{
  "n_kv_head": 2,
  "d_mlp": 640,
  "norm_place": "pre",
  "qk_norm": true,
  "init_std_o": 0.0,
  "beta1": 0.95,
  "warmup_steps": 0,
  "train_tokens": 212800000
}
Each number is 128 + 24 x the weight over its row's rms, rounded and kept within 0 to 255. Layers, rows and columns count from 0. The size above them is the row's rms in percent of the matrix's.

# layer 9 MLP up, 640x160, rms 0.156, rows 279-295, columns 80-119
size [ 99  98 100 104 104  99  97  91  95 106 107  96 105 103 103 111  99]
[[107 166 126 140 104 115 146 123 170 127 154 105 127 139  96 104  79 145 131 148 100 119  96 121 115  54 121  85 119 159 113 176 101 113  94 121 158 135 115 106]
 [144 189 101 114 170 107 110 114 128 114 149 146 127 163 137 101 125 155 147 108 127 152 107 140  85 107  86 139 147 127 100 163 119 124 146  95 119 125  69 147]
 [122  97 107 111  94 165 130 140 127  77 147 142 106 109 111 102 103 147 127 139 135 136 149 139  83 139 115 145 101 148 119 120 151 131 102 136 161 100 118 188]
 [123 153 120 141 130 150 144 127 149 200 153 134 123 160 122 116 122 114 131 106 156  88 148 131 152 129 128 133 108 139 136  87  90  99 154 134  87 142 130 104]
 [132 111 168  82 141 124 116 139 137 127 115 176 165 150 103 126 121  95 126 121 161 122 149 107 110 145 137 111 121 138  85 157 110 124  85 131 149  80 106 119]
 [113 142 155 116 147 148  96 140 113 175  93 140 118 130 187 167 151 157  96  97 173 122 116 128 146 129 111 129 151 124 129 128 106 149 138 118 132 150 130 125]
 [112 100  99 129 159 129 143  99 132 125 141 117 145 136 142  99 139 141  95 147 158 167 131 125 101 141  92 146 159 100 132 103 132 132 138 177  87 143 153 138]
 [137 128 132 143 132 127 155 105 115 123 103 161 114 103 104 138 141 108 134 153 119 119 135 145 133 127 113 148 139  64  99 100 140  82 109 125 157 127 120 139]
 [133 122 106 132 139 123 156 147 137 178 123 139 111  92 133 111 121 164 120 140 102 170 112 128 138  72 120 132 119 104 109 108 150 126 153 147 159 160 115 143]
 [110 176 124 105 110 162  86  92 175 130 141 153 110 147 136 145 146 116 135 122 111 141 129 118 133 124 139 153 141 107 152 135  97  69 150  89 149 148 116  97]
 [ 71 134 129  90  99 116 142 131 157 121 123 115 115 120 128 130 119 134 138 123  99 126 135 103  91 175  99 138 130 114 129 136 136 133 140 114 139 125 106 146]
 [142 151 168 142 119 137 128  80 116  78 107 150 127 124 108  98 137 127 127 117 102 160  94 121 108 169 113 133 115 143  71 127 153 136 153 164 127 127 157  82]
 [119 109 139 129 106 118 108 103  93 178 132 126 139 105 102  86  92 115 122 124 119 145 114 137 101 151 106 138 139 146 145 118 181  82  96 116 117 115 131 151]
 [166 128 114 105 114 140  95  99 100  93 154 159 134 144 120 114 133 106 130 118 141 116 106 133 142 140 140 126 143 145 107 107 131 145 117 165  81 119 129 170]
 [118 111 158 130 110  97 114 126 145 109 111 118 139 129 124 113 127 122 117 154 140 125  77 102 125 127 167 100 121 120  61 120 122 178 122 145 129 144  78 163]
 [152 125 154 109 120 167 131  99  98 123  79 139 154 147  83 122 134 185 175 142 106 138 118  91 135 155 105 150 116 121 125 113 138 131 153 147 172 102 107 175]
 [ 81 113 161 154 114 166 151 135 159 122 107 114 132 105 121 140  97 127  91 118 180 161 120 114 118 114 115 191 173  99 135 130 121 106  95  93 136 108  75 112]]
# layer 9 MLP down (transposed), 640x160, rms 0.156, rows 279-294, columns 80-119
size [ 97  96 110 102 101 107 103  98  99 103 107 100  94 102  97 104]
[[159 119 135  90  75 139 143 127 119 111 141 119 130  75 154 119 147 173 120 158 139  93 145 116  92 114 107 129 130 149 150 135 151 122 145 138 118 144  96 155]
 [155  93 139  88 154 156 129 116 117 149 132 116  97 104 156 134 118 108  87 128 149 155 135  99 110 139 146 177  92 125 141 123 116 118 143 145  90 107  98 112]
 [147 130 184 121 130 156 109  63  81 158 121 131 111 149 147 146 134 127 107 131 119  76 153 137 158 141 118 107 127 178 117 153 151 143 148  96 124 103 151 112]
 [119 113 128 155  66 103 144 166 116 119 182 117 136 124 151 120 148 120 113 136 119  98 144 139 129 104 158 159 137 119 126 117 140 109 155 135 131 118 106  94]
 [136 130 154 131 152 160 104 170 153 135  98 119 138 127 132 158 146 124 126 152 135 100  73 122 146  96 137  76 162  96 147 104 102 102 157 118 169  85 111 158]
 [116 118 164 103 140 169 145 156 134 108 118 128 165 111 115  92 142 104 137 128 177 160 109 105 138 156  91 141 142 149 110 105 146 104 143 129 147 154 168  97]
 [120 109 112 131 119 152 101 104 108 133 160 120 132 101  85 146 150  93 144 138  85 138 128  84 162 123 139  99 134 143 137 125 154 115 144 121 136 156 172 109]
 [146 138 145 132 122 117 127 137 165 125 136 147  86 172 171 189  67 127 109 122 134 114  73 147 133 121 119 121 158 145 139 142 181 107 110 105 128 131 127 117]
 [142 146 136 129 122 147 111 104 154 112 182  82 126  84 104 125 138 127 117 123 122 120 100 123 160 106  81  88 155 134 124 147  73 120 126 168 117 104 117 129]
 [161 112 124 156 156 182 153 113 132 112 116 164 162 100 160 110 118 101 128 153 104 150 139 114  88 114 152 145 126 137 100 135  88 129 139 111  94 109 104 116]
 [140 128 162  77  67  93  96 133  98 132 132 143 160 124 131 117 142 139 122 145 163  96 109 124 124 160 154  91 110 148 155 137 124 124 123 158 106 139 157 127]
 [197 138 119 150 121 122 223 138 137  94 119 160 118 165  99 107  90  97 141 110 107 110 119 141 139 127  64 100 112 162 112 164 168 110 154 117  98 108 134 155]
 [148 142 149 172  98 131 140 153 141 177  98 104 136 124 108  77 103 131 158 156 122 150 155 110 118 124 126 103 105 138 132 153 148 158 125  94 146 101 126  98]
 [161 157 137 139 111 147 105 131 113  95 143 122 132 111 147 151 126 105 100  94 112 168 109 131 101 119 164 136 129 181 126  89 170 176 157 150 116  82 116 133]
 [134 157  86 114 146  91 145 160 114 152 139 118 110 138 113 128 117 140 147  93 130 138 149 115 162 117 154 116 175 131 140 154 131 173 153 128  89 115 136 135]
 [144 128 157  71 147 118 119 151 104 119 136 126 142 152 188 124 143 137 172 133 131 153 139 131 167 182 115 170 140 100 117 131 116 128 132 149 145 106 109 154]]